config = dict(
    n_kv_head=2,
    activation='swiglu',
    norm='rmsnorm',
    norm_eps=1e-05,
    init_std_qkv=0.0519,
    weight_decay=0.028,
    doc_mask=True,
    train_tokens=109900000,
)
Each number is 128 + 32 x the weight over its row's rms, rounded and kept within 0 to 255. Layers, rows and columns count from 0. The size above them is the row's rms in percent of the matrix's.

# layer 3 MLP gate, 320x128, rms 0.311, rows 253-270, columns 0-127
size [ 97 101 101  98 100 101  97  95 104 101  90  96 107  95 121  99  92  98]
[[134 150 127 150 132  97 156 133 174 200 132 102 109 138 126 149 170  94 116  86  91 136 124 130 163  81  88 160 139 115 149 103 119 173  99  98 145 120 143  68 224 179 140 183 121 206  91 164  73 121 111 135 116 136 110 112 157 130 121 153 133 133  57 120 173 134 159 126 127  82 190 132 118 120 150 137  87 127  91 150 141 151  99 127  88 128 116 123 126 150  92 187 128 103  49  77 159 141 147 110 114 139  44 119  59  95 206 138 103 145 141 150 117 169 118  90 108 104 111 131 168 140 157 118 149 110 102 121]
 [121 122  55 165 116  77 122 130 155 148 107 114 148 192 121 114 152 139 119 165 136 140 139 163 137  81  98 101 151 140  59 154 130 134  88 142 182  95 147 128 139 146 112  90 206  87 133 127  98 102  64 126 140 101 146  86 162 114 111 211 122 181 118 165 118  93 108 147 118 107 193 143 147 125 136 111 122 161 151  60 121 159 138 148 145 127 143 145 151 146 206  96  95 202 127 190 182 141  98 156 120 123 109 126 123 117 125 159 147 131  51 188 175 120 142  99 156  86  87 149 114 169 124 114 145 155  87 119]
 [149  49 144 144 139 160 121 127 136  96 145 173 164 139 124  92  65 123 120 155 109  65 113 148 138 134 229  93 155 146  94  88 105  73  86 109 174 113 158 112 137 164  99 120 137 114 146 111 121 116 113 125 113 192 107 109 189 137  85 161  87 127 103 139 111 146  91 156 114 106 145 144 137 112 101 111  70 133  83 133 134 165 140 104 175  85 111 172 128 200 122 164 109 145 126 134 134  75 142 105 148 176  91 211 194 134  72 134 144 155 106 148  81 130 170 125 135 167 136 114 161 187 176 140 104 126 123 149]
 [101  48  91 104  98 144 138 121 130  90 140  80 114 102 115 191 115 124 104  77  88 126 110 117  93 130 145 162 162  94 123 164 122 102  73 145 173 158  97 155 168  76 155 133 107 142 157  67 128 171 102  94 149 131 106 152 114 153 164 101 139 120  94 114 153  84 124 125  78 159 101 136 119 120 160 182 146 136  98 142 146 199 161 120 115 109  76 148 152  31 183 146 148 126 102 125 158 154 110  98 141 131 175  58 158  98 134 142  57  70 137 135 135  93 155  83 150 177 157 162 149  84 165 162 130 110 117 115]
 [134 115 101 139 104  77 116 188  68 125  93 131  81 175 157 165 115 161 164 121 128 207 109 183 135  83 146  91 131 180 141 147 136 116 140  79 168 135 175 142 137 168 151 148 140 121 178 159  92 136  92 113 168 124 195 107 131 138 111  95 149 145 113 156 121 147 168 171 189 131 106 128 103 115 104  91  71  97 159 120  93 154 146 120 114 144 136  70 191 108 169 141 155 147 122 135 121 136  84 144 202  91 158 127 101 107 111 156 127 106 120 148  94  88 116 148 149 176 189 119 174 116 181 126 146 198 136 190]
 [ 77 148  72  78 159 110  68 106 102 142 110 123 133 136 135 102 108 142  82  61  81 189 137 119 162  86 120 192 128 100  69 120 149 154 162 131 152 120 130 160 139 101 179 130 152 174  56 108 125 145 127 128  77 169  93 109 197 140 107  90 160 127 144 133 127  54 145 125 105  82 111 116 133 128 151 132 140 139 154 147 158 132 121 189 161 117 183 108 122 168 142 151 128  92 126 206 127  73 153 109  86  66 164 153 196 128 149  98  93 128 146 116 113  88 131 124 108 104  86 106 142  90 123 136  97  83  88 124]
 [115 161 137 115 148 113  92 135 115  37 126 134 149 188 133  47 118 167 127 143 160 118 105 200 134 178 110 161 169  85 114 141 111 118 136 128  58 134 138 141  91 131 160 157 149 150 120  99 104 116  81 165 162 119 135 112 146 152  96 141  83 127  98 151 137  73 118 150 104  72  65 139 119 131 139 192 154  92 143 142 114 173  68 164 209 174 147  97 150 137 124 106  91 133 110 175 160 123  89 136 172 133 115 104 123 109 125 127 195 121 131 118 134 107 129 171 106  78 134 122 128 137  92 180 152 148  36 105]
 [124 119  89 152 161  62 113  80 101 140 101 164 157  84 155 197 161 116 130 162 170 135 126 225 145 117 132  98 125 127 123 137 127  44 127 159 131 168 125 129 180 199  91  93 136 106 143 156 150 157 168 150 162 169 156 133 130 109 117 153 127 176 201 171 155  97 168 164  88 148  93 123 153 148 137 162 107  94 181 142 110 104 107  66 104 136 160 164 134  98 146 231 133 122  92 139 136 137  88 142 128 131  91 172 122 150 130 160 149 137 115 103 121 140 161 111 168 166 164 120 165 122 159 154 131 161 101 117]
 [138 125  66 121 135 172  84 162 136  81  72 112 120  68 137 194 116 149 124  60 101  91 105  95 128  98 125 156 121 159  87 141 122 109 146 160 110 116 128  83 195  77 153 206  96 169 143 139 158 142  96  83 143  97 103 140 135 107  99 183 120 127 139 115 120  99 126  98 168 138 129  44 145 109  99 117 188 213 167  89 123 154 123 126 124 107 163  75 129 162 136  88 163  79  95 143 153 139 112 164 174 146  88 125 163 126 115 117  84 191 148 106  96 135 131 125 117  97 142 138 138  83 141 147 159 156 139  82]
 [113 138  76 151 138 110 108 133 108 116 199 102 135 113  84 110 128 137 162 111  94 184  93 177 137  95 103 106 173 180 111 164 163 185 108 120  93 132 170 172  94 131 140 156 199 188 106 159 151 138 158 118 130 137 147 111 140 129 129 106  47 105 128 128 116 157 117 136 112 143 192 138 169 137 123 114 199  85 108  59 144 173 185 154 136  98 147 136 123 137 132  73 167  92 186 116  94 164  56 115 141 145 139  86 186  84  96  93 143 184 106 122  88  82 102 118 120 158 119 162 151 136 134 154 151 150 135 124]
 [127 141 124 146  77 119 113 120 144  53 113 119 118 140 136 151  87  83 153 148 124 145 126 139 144 118 151 121 177 189 133 152  82 128 136  72 155 120 145 136 108 160 122 109 195 136 206 144 164 150 186 135 164 148 135 116 210 153 107 114 127 117 105 118 128  81  66 194 195 153 136 117 105 154 151 111 133  93 162  64  92 180  89 144 170  95 108 125 138 151  72 127 182 167 170 125 180 124 142 163 141 193  94 110 130 117  98  87 132 107  80 104  86  94 168 100 146 146 135 112  79 105 122 109 116 155 140  74]
 [137 127 113 163 178 143 157 106 114 139  75 142 113 156 113 128 101 161 119 165 118 155  88 197 149 140 165 167 144 116  85 193  89 140 115  72 127 122 170 115 132 118  81  75 114 119 110  93  94 142 115  94  60  77 169 126 119 121 154 150 116 166  85 150 165 161 103 101 119 140 120  95 119 115 112 100 104 148 147 146 102 129 123  78 133 139 151 118 127 141 112 100 111 129 178 113 251 176 142 129 141 129 113 168 205 153 130 145 132 144 112 117 127 168  42  85  61 164 140 149 186 130 130 158 167  84 138 164]
 [139 156 123 127 141 156 120 176 201  98 134 135 157  84 134  99  56 115 132 160 157 122 193 143 112  93  55  74 110 128  68 141 117 168 116 117 101 148  62 172 186 162 119 185 141 142 183 138 118  84 165 117 170 153  76 124 116  98 113 147 139 133  88 175  99 162 134 161 109 153 103 128 129 130 179 191 169 144 160 116 102 117  95  58 115 118 120 109 136 100 141 160 157 166 155 135 151 125 135 156 140 113 127 105 115 118  78 166  59 131 144 118 179  62 116 100 133 166 166 149 181 139 114 118 168 123  93 147]
 [174  57 142 155  84 117  76 127 135 165 122 116 148 124 176 146 117 147 142  89 126  99  80  86 120 189 148 144 129 148 101 170  90 117 116 116 136  91 135 189 126 138 157  72 121 158 155 209  86 146 173  98 122 152  88  55 122 122  88 180 181 157  96 115 106 179 112  93 117 109  89 119 103 128 120 113 184  75 162 122 132 157 108 166 184 117 137 146 142 149 128  91 179 118 153 144 117 137  91 173  84 104 104  63 155 120  91 101 147 137 219 119 159 141 116 102 106 111 132 161 145  99 164 137  92 150 128 105]
 [113 108 115 111  59 191 170 149 133  96 141 138 132 120 146 122 130 101 127 138 161 160  76 124  90 124 125 151 100 122 107 164  37 127 119  56 119 105 179 137 152 176 159 124 130 163 187 124  94 114 120 185  92 108  92 182 173 148 166 183 130  73 128 157 114  71 174 154 135 139 173  59 165  99 151 137  99 125 115 146 123 160 161 115 152 137 151 181 173 145 120 121 156 111 111  96 177 131 109 113 151 123 167 121 106 110 149  52 135 149  97 107 193 118 165 143 119 142 177 117 184  96 147 160 151 175 140 100]
 [168 114  71 132 109 141 136 107  78  85 102  88 127 149 197 148 109  91  93 121  80 141 162 115 182 158  96 170 115 174 125 104 111 111 134 123 122 102 148 159 143 142 131 204 174 110 111 146 121 130 132 155 100 138 142  88 176 107  61 102 115 164 121 152 130 168 142  56 146 100 116 131 141 142  90 126 147  95 191 132 156 173 109 116 175 158 186  99 123 137 162 156 183 155 106 143  98 101  96 166 132  33 146 131  88 119 216 117 107 145 186  93  68 107 126 131 118 160 121 118 151 135 138 103 107  79 114 108]
 [123 155  61 149  94  96 160  98 129 175 122  92 159 106 113  51 101 155 122  91  95 116 103 174  97  73  54 147 205 107 139 129 150 120 163 158  95 101 133 119 143 175  80 134 102 136 134 126  83 139 143 140 149 130  71 118 132 132  65 142 116 114 171 126 200 151 139 167 154 131 192 109 101  71 156 126 122 151 136 174 136 121  98 106 119  98 101 106 181  96 108 142  81 105 115  91 148 183 130 114 127 135 125 167 101 154 155 137 162 137 178 129  95 174 165 141 123 120 174 144 114  83 169 191 149 187  90 133]
 [117 163  95 146 149 160  71 121 176 130 123 136 122 145 112 132 153  80 135 133 163 157  79 131 122 159 134 135 124 115 139  68 195 154 148 133  57 153 124 115  93 129 146 102 122 110 116 225 172 112  61 122 145 106 155 140 151 142  96 146  94 187  70 146 157 114 154  78 123  98 174 141  68 162 112  89 121  97 162 134 105 127 142 190  71 132 150  75 105 130 146 103 116  94 121  55 127 119 103  89 154 157 157 127 127 117 153 172  85 149  81 184 140 179 111 136  76  79  97 128 100 135 137 157  74 167 118 105]]
# layer 3 MLP up, 320x128, rms 0.322, rows 253-270, columns 0-127
size [ 95  94 111 101  97  92  98  96 103  98 102  99 106 102 121  98  88  94]
[[182 116 136  75 126 126 118 104 116 102  90 149 118  79 103 100 142 124  72 116 124  93 121  83  44 187 124  92 130 127  93 182 160  96  95 133 110 136  77 106 150 114  81 139 143 133  84 114  92 109 115 130 109 126  71 111  94 151 134 154 152 106 130 126 154 111  49 141 137 118  95 167 140 110 132 125 166  87 112 124 101 146 123 101 166 126 115 148  97  95 103  77  98 117 222 177 159 152 114 169 108 126 141 112 206 121  91 127 149  57 153 103 156 151 190  78 170  91 152 143 113  93 129 109 113  85 155 187]
 [129 156 153 141 120 149 189 124 123 157 132  96 189  66 161 158  67  73 143 105 134 112  92 126 118 150 184 102 124  87 119 127 112 119  98 172 121 203 169  85 142 100  94 155 107 179  77  92 154 123  92 113 180 163  87 113 139 182 127  52 110  96 102 112 135 112 156 121 110 122  95 175 157 116  45 175 129 153 112 117 165 108  81 155 131 123 105 129  93 150 144 166 171 150 174 101  44  98 129 121 118 128 121 122 120 110 126  87  98 136 170  99 127  71 131 125 140 106 175 125 175 144 158 170 135  81 137 138]
 [ 99 128 122 125 127 164 131 135 115 138 123 185 144 158 116 153 134 176 118 120 126 103  49 104 116 110 122 175 161 191 148 119 129  98 151 123 182 122 146 127 140 120 146 119 161 120 118 156 117 153 124 146  86 155 104 156  48  82  71 139 107 134 107 131 181 151  69 120 157 144 128 179  71  93 126 126 165  96 135 116 136 112 158 115 218 165 123 160 141 152  54 149  98 180 104 137 160 162 155 125  79 110  61 151 113 127 107 108 106 143 103 147 129  95 134  87 102 109 185 117  75 222 115 149 112  50 114 117]
 [ 96 102 115 119  91  65  86 125 127 182 166 106 110 140  87 100 156 179 169 103 144 117 146  72 175 195  85 111 165  69 137 118 135 136 155 160 132  40 118 155 141 159 129 131 109 179 125 131 151 144 120 157 131 163 139 124 174 126 107 157 194 136  56  83 152 102 124 150 124 119 167 156 103  93 132 157 112 115 107 140 201 127 147 130 129 113  70 137 153 144 183 123 135 160  80 105 152 115 114 134 143 169 188  60 124 130 128 144 164 135 151 178 160 115 126  84  96 179 144 162  68 136 153 136 105 111  75  92]
 [115 102 145 143 118  90 111 131 128 117 133 137  89 127 149 116 120 102 100 126 124 126  85 129 161 150  83 176  23 158 129 121 153 198 121  99 112  86 132  76  89 141 142 128 127 135 118 117 137 131 129 198 193 154 112 150 102 167 124 129  44  69 153  92  92 125 132 123 134 143  81  59 191 163  98 152 193 125 110 147 103  65 121 151 132  98 137 153 148 124 109  77 175 120 105 127 111  89 127 173  98 149 163 102 162  90 165 112 131 150 108 104  98 174 163  86 135 137 115  96 141  73 108  70 161 195 122 130]
 [203 164 146 171 167 127 152 112  97  81 153 125 148 150 159 125 135  97 141 238 156  81 125  96 187 155 128 157 105 150 166 190  77  79 103  91 150 190 175 111 117 128 129 147 116 141 158 153 157 116 125 100 153 110 150 147  43 123 165 138 128 136 110 132 108 154 161 131 166 163 122 171 137 142  72 118 113 125 152 129 134 146 141  47 142  80 131 115 130  95 115 122 154 156 146 118 104 144 160 148 150 134  81 128  56  85 127 160 174 104 149 134 103 166 116 120 197 150 157 134  87 148 128 142 145 169 176 164]
 [119 142 122 139 147 152 133 119 144  73 109 119 151 232 140 118 138 172  94 140 152 137 153 226 115 128 129 124 198 100 137 145 149 147 120 173  79 122 132 124  82 163 180 170 137 122 120 120 109 157 110 131 148 147 127 117 171 189 139 152 118 131 117 178 168 114 118 134 109 104 117 196  85 128 169 163 152 112 127 102 139 203 125 162 192 143 158 132 143 160 103 105 130 106 105 127 168 115 134 123 162 181 134  79  94  91  99 144 218 134 145 144 162 163 154 111 104 118 148 136 123 115 140 209 143 146  78  60]
 [106 155 112 121  88 140 155 150 147 148 158 111 121 130 105  80 101  80 114  96 140  86 152  68 169 128 126  74 114 143 135 148 151 146 116  95 127  51  72 130  74  93 130 144  93 155 134 126 165 162  98 125 101 135 152 167  97 104 124  95 213 140 124  93 111 137 136  82 148  69  93 121 158 105 151 143 137 148 100 150 154 141 105 172 133 131 141 168 113 121 149  81  42 146 174  96 136 106  71  79 154 148 121  81  89 174  90  95 135 156 155 150 159 155  90 197 129  83 142 151  98 157  71 147  61 101 100 154]
 [111 120  93  64 123 106  88 156 169  38  73 167  86 100 161 143 110 143 118 109 104 185  89  68 115 136 128  74  99 116 112 110 131 142 145 154 125 110 143 150 153 141 200 139 133 193  84  87 149  97 124 169 124 129 162 124 116 110  85 155 125 112 153 147  95 183 131  91 105 131 112  92 148 135 155 183 160 139 112 124 142  98  56 166 116 124 118 128 101 170 120 187 102 112 122 155  96 148  98 185  99 152 157 129 180  94 118 134 134 169 145  67 153 113 161 121 107 119 186  83 135  63 144 122 102 106 189  99]
 [163 122 145  94  94 146  93 158 120  55 143 139 104  60 121 155  57  95 153 135 149 159 144 177  94 166 113 107 106 182 102 115 168 195  97 162  88 158 162 128 120 128 153 116 158 190  96 116 158 128 169  86 151 166 156 102 133 115 187 100  92 125  82 142 123 161 132 131 151 137 167 139 154 130 152  91 130  93 120 100 159 143 149 137 123 113 113 163 134 134 182 128 175 169 206 114  87 201 109 113  88 134 128 123 140  79 150  80 143 137 117  92 107 118  97 110 154 189 115 169 114  75 118 175 162 188 148 153]
 [ 84 148 118 122 110 145 137 151 131 138 158 138 132 169  94 138  74  86 111  83 110 201 156 111 135 112 179 145 190 136 155 130 114 142 144 128 196 125 143 101 132 114 117  93 202  87 168 115  87 174 200 107 138 163 101 136 174 139 107 142 117  76 139 145 139 118  71 170 187  92 100 124 120 115  90 108 151  70 109  97  58 174 133 161 189 102  94 162 121 100  60 165 166 179 135  94 164 121 157 154 143 153  96 120 123 114 122  62 116 150 102 110  65  94 160 122  98 111 151 115 117 106 158 106 148 138 143  95]
 [152 169  65 190 160  75 149 139  82 156 124 136 131 133  98 118 122 194 145  94 187  60 161 153 108 154  72 142 143 155 136 131 106 160 196 115  59 124 123 158 156 168 176 121 154  76 119 108 107  89 142 123 116 186 184 143 150 163 171 118 127 131 147 110 162 101 131 119 118 128 104 102 133 166 100 159 115 109  96 153 105  94 133 130  90  74 130 124 153 111 124 108  64 134 143 135 194 168 176  78 125 139 126 131  65 103 112 127 151  87  90 150 155 112  70 141 129 162 128 194 126 109 168 125 176  78 128 115]
 [125 172 110  98 129 171 131 148 134 131 161 162 137  79 101  95 137  94 145 113  88 128 147 168  75 115 121 123 117 163 122 102  98 155 169 163  31  94  48 175 213 122 139 120 154 144 150 122 116  51  99  91 165 125 100 148  55  87  94 145 137 116 106 151 100 117 154 125  97 126  94 132 146  59 135 151 110 148 198 102 109 152 158  83 169 125  87 119 105 123 157 107 176 117 125 127 169 136 106 177  78 142  91 131 111 124  73 151  96 157 113  79 173  89  97 114 100 157 116 140 176 140 151  99 117 146 137 142]
 [162 106 164 163  84 128  95 180 159 114 150 159 120 147 136 129 112 178 167  88 158 134  93 111 153 117 133  48 114 180 106 126  75 147 111 118 125  73 194 152 153 123 150  93  79 115 132 155 134 139 174 137 104 149 149  81 163  89 123 151 148 225  78  42 141 144 109 105 133  96 137 189  47 139 182 109 138 103 106 171 136 139 135 146 168 110 125 157 129 136 122 143 129 153 107 164 124 102 120 175 123 131 116 123 111 121 127 132  68 121 182 122 134 153  93  37 110 150 126 122 103 148 138 129 134 188 170 127]
 [143 144  87 116  97 136 123 114 109 126  98 146 109 121  94 105 127  80  82 138 195 120  97  98  96 101  76 130 112 181 114 170  72 102 134  89 146 121 123 143 175 182 112 133 163 106 144 122 122 144  91 166 137 135  71  94 114 104 159 180 109 121 125 189 176  98 193 129 132 109 164  40 153 138 139 116 105 168 147 187 147 122 116  92 179 180 152 146 153 109  71 129 136 126 161  97 164 181 153  99  97 166 171  87 132 108  91  70 155 152 122 133 183 129 214 157  81 106 104  93 107 115 135 133 135 146 146 149]
 [130 126  61 199 129 107 136 112 143 146  86 146 110 129 154 144 139 148  98 137 111 162 136 106 113 191  71  78 100 128  79 124 137 117 148 161 153 130  78 144 134 131 160  85  63 112 110 122 128 146 142 149 170 105  94 140  91 205 111 102 208  73 158  89 109 129 158 129 179 134 110  96 161  95 113  79 133 127 106 140 120 119  88  76 104 112 166 105  64  96  81 171 134 138 174 156 106 119 163 135 133 143 124 124 148 151 117 141 141  63  65 139 176 212 170 143  92  93 136  78 130 110 162 105 118 149 111 164]
 [ 79 139  67 158 142  62  85 116 170 113 165 133 143  79 149  55 135 147 172 118 115 140 119 142 163 112 108 132  80 129 101 148 140 145 139 174 139  95 161 106 123 173 103 118 117 162 145  97 100 132 179 123 138 151 100  53 161 130 139 131 178 115 159 153 138 123 133 189 166 153 142 148  96  73 106 149 138 207 114 147 131 146 103 121 137 129 143 124 172 163 169 173 102  82  86 146 138 149 154 147 162 125 161 158 167 117  48 124 149 113 141 203  77 101 185 183 130 150 136 117 156 179 181 165 117 127 170 118]
 [ 99 176  84 130 141 157  81 100 143 131 122 117 151  96 116 139 156 189 147 128 157 129 151 160 112 158 126 122 150  72 129 178 143 200 147 104 145 171 127 154  81 122 106 120  94 150 107 165 149  96 120 125 125 134 120 135 108  94  52  89 149 176 193 154 164  91 164 103  99 143 128 144 108  47 113 162 102 174 158 195 165 126 147 188 100 115 125 128 117 143 174 171 130 136 160  90 155 139 125 122 157 188 140 115 156 114 162 105 141 167  96 172 196 114 112  40 122 138 116 101 140 114 134  58  92 156 152  92]]
# layer 3 MLP down (transposed), 320x128, rms 0.298, rows 253-270, columns 0-127
size [ 90 103 108 104 101  93 104  96  99  99 103 104 109 106  96  98 100  87]
[[174 120 112 149 161 101 148 155 210  92 180  90 128 117 117 135 159 160 148 154 122 136 162 181 149  93 130 192  88 124 101 140 117 177 178 128 125 156 175 100 138 173 131 135 151 186 178 165 138 130 169 160 136 124 164 165 153 108 113 151 135 146  80  62 105 147 158 162 128 135 175 117 142 130 144 134 136  84 122 138 181 180 175 148 154 116 116 111 124 136 159 156 167 121  81 100 122 129 125 133  94  73  98 141  63 150 136 182 107 180 133 184 168 108 117 117 117 183 107  81 168 169 114 133 125 167 171  48]
 [ 68 120  97  61 153 124 137 138 147 127 151  80 143 188 110 175  94  92 132 199 106 130 167 134 131  90 137 140 158 143 137 119 149 126 100 151 159  92 109 148 129 134 135 123 192 175  91 158 140 145 152 163  85 120 129 124  91 122 122 117 118 107 147 172 150 120 117 159 122  81 162 108 123  98 178 111 128 109  88 135 125 116 129 124 154 145  35 137  97  84 132  77  93 156 114 126 149 174 192  91 111 106 151 167 110 134 103 130 158 132  95 158 132  90  91 161 122 199 109 232 130  91 174 180  91 125 200 153]
 [130 131 130 140 119 157 121 147 143 132 137 150 163 110 194  80 111 152 100 151 143  88 112 121 123 112 159 126  95 132  98  76 166 172 154 114  93  80  93 148 128 181  91 177  62 160 116 185 102 111  93 153 147 210  98  32 109 176 114 137 119  92  81 152  77 107 126 115 158 146 141  90 119 195 144 187 134 152 150  86  99 150 181 160 119 123 125  71 131  94 102 140 109  58 129 131 127 125 129 148 191 119 143 137 128 112 147 187 164 121 124 150 137 109 100 151 147 212 113 179 143 155 138 149 147 157 134 122]
 [154 134  71 119 112 141 126  68 181 126  59 150  94 165 182 158  73  94  89 131 146 111 116 120 103 127 131 102  91 184 145 151  72 136  62 114 142 139 143 118 174  55 160 141 128  66 104 105 145 141 112  70 127  86 122 133  80 141  78  86  79  96 177 135  99 150  93 179 120 136 100  97 176 138 117 104 113 114 109 128  72 110 107 141 165 138 157 103 170  99 146 180 146  78 114 151 133 166  86 134 139 137 102 116 195  95 179 116 100 121 120 162  84 139 100 125 148 102 116 151 147  50 133  85 133 122 119 113]
 [102 174  96 123 120  92 161 101 122  69 181 113 163 150 116 128 103 149 130 150  83 164 155 139  82 117 167 161 175  87 168 127  89 131 168 131 166 142 107 154  94  87 136 111 119 181 100 172  80  84 143 106 113 149  73  88 139  83 142  98 168 174 137 206 100 142  91 142  88  99 101 165  90 161 103 156  98 160 118 121  76 131 158 168 158 148 108 142  78 146 121 141 114 121 151 127 190 185 115 175 163 103 135 111 124 201 111 116  99  91 166 172 123 120 102 175 138 184 107 150  92 178 133 165 154  99 126 108]
 [ 86 133 139 121 121 121  79 142 144 184 154 122 116 101 119  92 155 172  99  75  69 149 156 146 154 126 152 117  59 137 179 149 178 170 134 126  75 107 102  79 123  96 134 133 120 128 149 120 148 124 100 205 145 181 179 136 105 106 160 122 148 132 100 166 116 179 191 147 153 151 171  55 116  83 136 144 123 137  52 133 104 141  98 109 108 138 156 141 123 168 103 169 131  86 108 155  40 115 173 110 102 124 209 134 136 143  97 145 166 124 130  70 150 157 110  90 136 138 117 137 185 145 142 155 144 144 141  72]
 [111 119 134 121 139 137  98 132 117 121  68  92 137 186 157 124 120 126 132  98 112  87 114 115  84  93  68 116 154 153 125 103 152 103  98 137  95  90 138 135 110 106 163 141 164 127 166  55 116 167 116  68 205 174 135 171 164  79 109 136 153 151  90 100 146 144 123 115 104 131 153  95 147  97 156  91 125 128 133  80 192  83  99 144 161 180 203  71 117  94 176  82 145 142 161 110  96 177 115 148  70 128 139 112 107  82 175 126 112 142 119  96  59 100 151 135 125  55 125 131 124 124 115  64 160  95 101 159]
 [173 126 123 179  93  92 112  81 127 113  73 142 128 145 169 145 150  98 163 116 166 172 129 136 137 111 150 183 137  74 101  97  48  83 112 184 158 170 141 157 148 177 162 125 168 102 113 133 123 134 151 122  95 133 144 140 179 131 158 126 109 157 100 109 152 129 137 166 137 125  83 141  95 172 109 138 115 135 146  96 132  65 147  91  39 165 188  82 128 144 153 165 126 122 117 172 136 142 147 215 104 100 114 106 122 152 193 116 116  39 130  89 157 128 173 102 150 159 137  82 132 118 144 170 133 151 148 162]
 [128 136 142 170 166 127 108  53 124 139  49  79 165 136 114 150 166 113 141 141  81 108 147 153 137  88 116 160 157 133 140 169 104 145  95 142 168 105 199 136 122 165  71 141 147 107 130 173 124 109 116 107  84 128 137 111 220 151 141 173 105  87 122 104 165 144  73 168  99  83 162 120 110 121 153 132  92 134 137 112 184 144 131 168 167 102 171 151 109 148 171  82 131 116 116 122  87 120 105  93  87 106 114 120 104 120 179  92  58 125 169  78 147  97 105 101 173  97  62  88 159 121  73  86 137 131 106 140]
 [102 137 154 110  91 131 160 106 111 138 173 188 104 152  76 138  92 172  50  85  91 101 172 138 100 120  92 143 106 107  46  75 142 115 175 148 116 128 106 102 104 132 114 127  82  66 151 138 193 190 103 143 106 142 133  62 131 180  92 140 145 135 117  89 114 143 162 120  98 168 167 120 167 143 113 197 109 206 140 152 157 125 157 120 137 109 116 107 187 151 120 127 126  69  77 116  95 129 136 168 121 122 169 129 118 187  92 161 124 105 162 111 148 149 131  97 100 157 173 152 161 138 146  87 130 112 174 126]
 [ 82  88 137 117  99 112 142  81 132  88 176 124 156  70  62 130  85 177 120  94  81 114 100 195  92 139 140 141  68 140 115  87 134 180 171 136 107 122 162 153 131 146  97 142 137 119 153 129 130 138 109 113 125  96 134 147  94 139 161 130 145  71 164 108 120 177 163 128 103 154 147 143 156 188 129 129 128 148  97 171 152  91 137 184 101 121  91 118 160 171 160 168 152 101 110  88  80 125 188 154 172 131 195 101 184 174 157 117 159 162 188 143 149 131 121 102 172 109 111  68 119 122  89  83 139  63 158 119]
 [101 154 124 166  81 187 128 133  61  96 132 121 211 133 146 136 161 120 114 177 184 138 123 172  47 167  97 131 115 143 111 112 114 104 119 135 141 137 137 157 152 131 143 100 158 135 118  98 148 181 126  84 184 111 143 101 109 115 115 134 113  66 123 153  86 135 171 146 161  88 147 109 106 162 142 131 131 112 109  78  88  93  96 120 126  78 161  85 101 172 131 119  55 202 157 125 134  85  82 165 158 100 167 104 143 190 171 138 140 132 115 125  98 219 123 159 135 138  72 102 143 140 120 187 120 124 135 142]
 [139 140 107 128 129 161  97  57 140 144 113  61 125 169 118 115 171 170 142 135 102 131  90 102 144 138 153 123  78 127 129 111 160 148  67 170 105  74 186  97  82 230 177 116 113 124 149 183  73 115  58 126 139 108 137  72 108 132 164  96 103  72 105 129 128  61 128 136 103 126 153 105 160 107 100 143 118  84  94 148 166 112 169 200 127 141  93 139 129  47 145  69 152 100 118 140  88 118 135 124  84  98 151 157 108 148 122 150 112 122 137 101  94 112 172 150 128 141 111 160 115 159 100 122 138  74 136 141]
 [121  90 175  95 111 117 126 112 145 207  94 152 151  90 119 181 125 151 118 121 131 139 102  85 123 106 129 114 113 197 142 153 111  88  79 101 130 120 200 137 169 120 115  99 160 157 140 184  84 110 186 109 129 101 115 104 113 109 100 182 116 152 146 123 116 160 103  24  78  75 102  83 162 138 179  91 134  97 172 145 118 168 106 193 141 141 176 121  93 116 112 120 171 143 102 130 129  95 133 114 106  82 138 169 180 142 100  84 135 155 103 111 111  92 155  92 150 158  89 176  76 169 151 114 123  97 116 100]
 [172 137 114 110  61 150 135 152 148 105 127 183 106 132 198  85 164 117 108 159  62 156 143 172  20 200 156 151 158  96 103  98  85 104 168 131 130  94 135 157 126 149 121 126  83 166 116 122 114 130 110 132 138 114 113 118 155 148  98 123 122 147 139 172 142 163 189 160 142  93 105 100 113 132 185  96 162 185  97 122 123 123 117  89 149 127 115 141 173 164 121  83 124 147 123 148 156 100 102 147 131 101 163 185 146 136 145  71  96 174  99 126 121 127 175 233  99 162 162 119 141 124 137 180 142 104 151 114]
 [139 108 139 112 186 150 134 144 136 158 151 124  77 160 110 121 105  96 179 135 141  72 170 152 181 143 110  73 128  97 144 108 189 183 155 102  97 138 187  83 141 124  90 125 104 161 159 101  77 127  65 113 109 163  90 128  98 138 141 142  84 115 133  90 116 128 116 146 137  92 155  83 169  78 193 146 128 136  76 152  99  91 125 138 160 142 151 170 194 100 103 122 167 159  93 101 136 148 120  58 140 179 137 154  92 114 153 153 108 159 144  91 151  92  67  98 161 165 128  60 126  94  90  99 156 122 175 101]
 [138 120 119 110 155 200 177 115 122 151 147 139  96 159 124 186 141  74 116 102 174 126  95 171 114 192 129 118 114 113 177 124 142 180 127 115  72 164 125 141 136  90 189 189  91 107 129  94 175 112  60 156 161 129  92 162 115 106 207 140  97  59 132 141 102 110  86 162 139 114  90 155 123 192 136 116 160 119  93 142 136 147 162 113  96 112 124  88 164 137  80  66 166 165 157  94  96 151 143 121 164 148  84 155  48 112 133  84 139 152 166  91 156 111 104  93 113 140 121 110 112 122 123  82 103 115 137 132]
 [130  99 125 142 109 168 186 164  87 105 123 184 107 140 140  95  97  52 142 142 107 173  79  61 180  98 148 119  88 168 166  44 101  81  95 116 181 121 127 153 163 173 107  96 122 137 160 182  98 139 123  64 139  85 124  96 171 135 205 119 141 163 112 111 145 119 126 136 145  97 178 133 166 202 125 121  96 125 145  43 137 140 117 119 145 153 114 148 137 132  93 133 146 138 114 171 118 155 180 138 100 113 118 126 176 155  85 142  73 131 148 115 112 130 148 159  91 105 150  89 158 150 111 110 138  76 106 138]]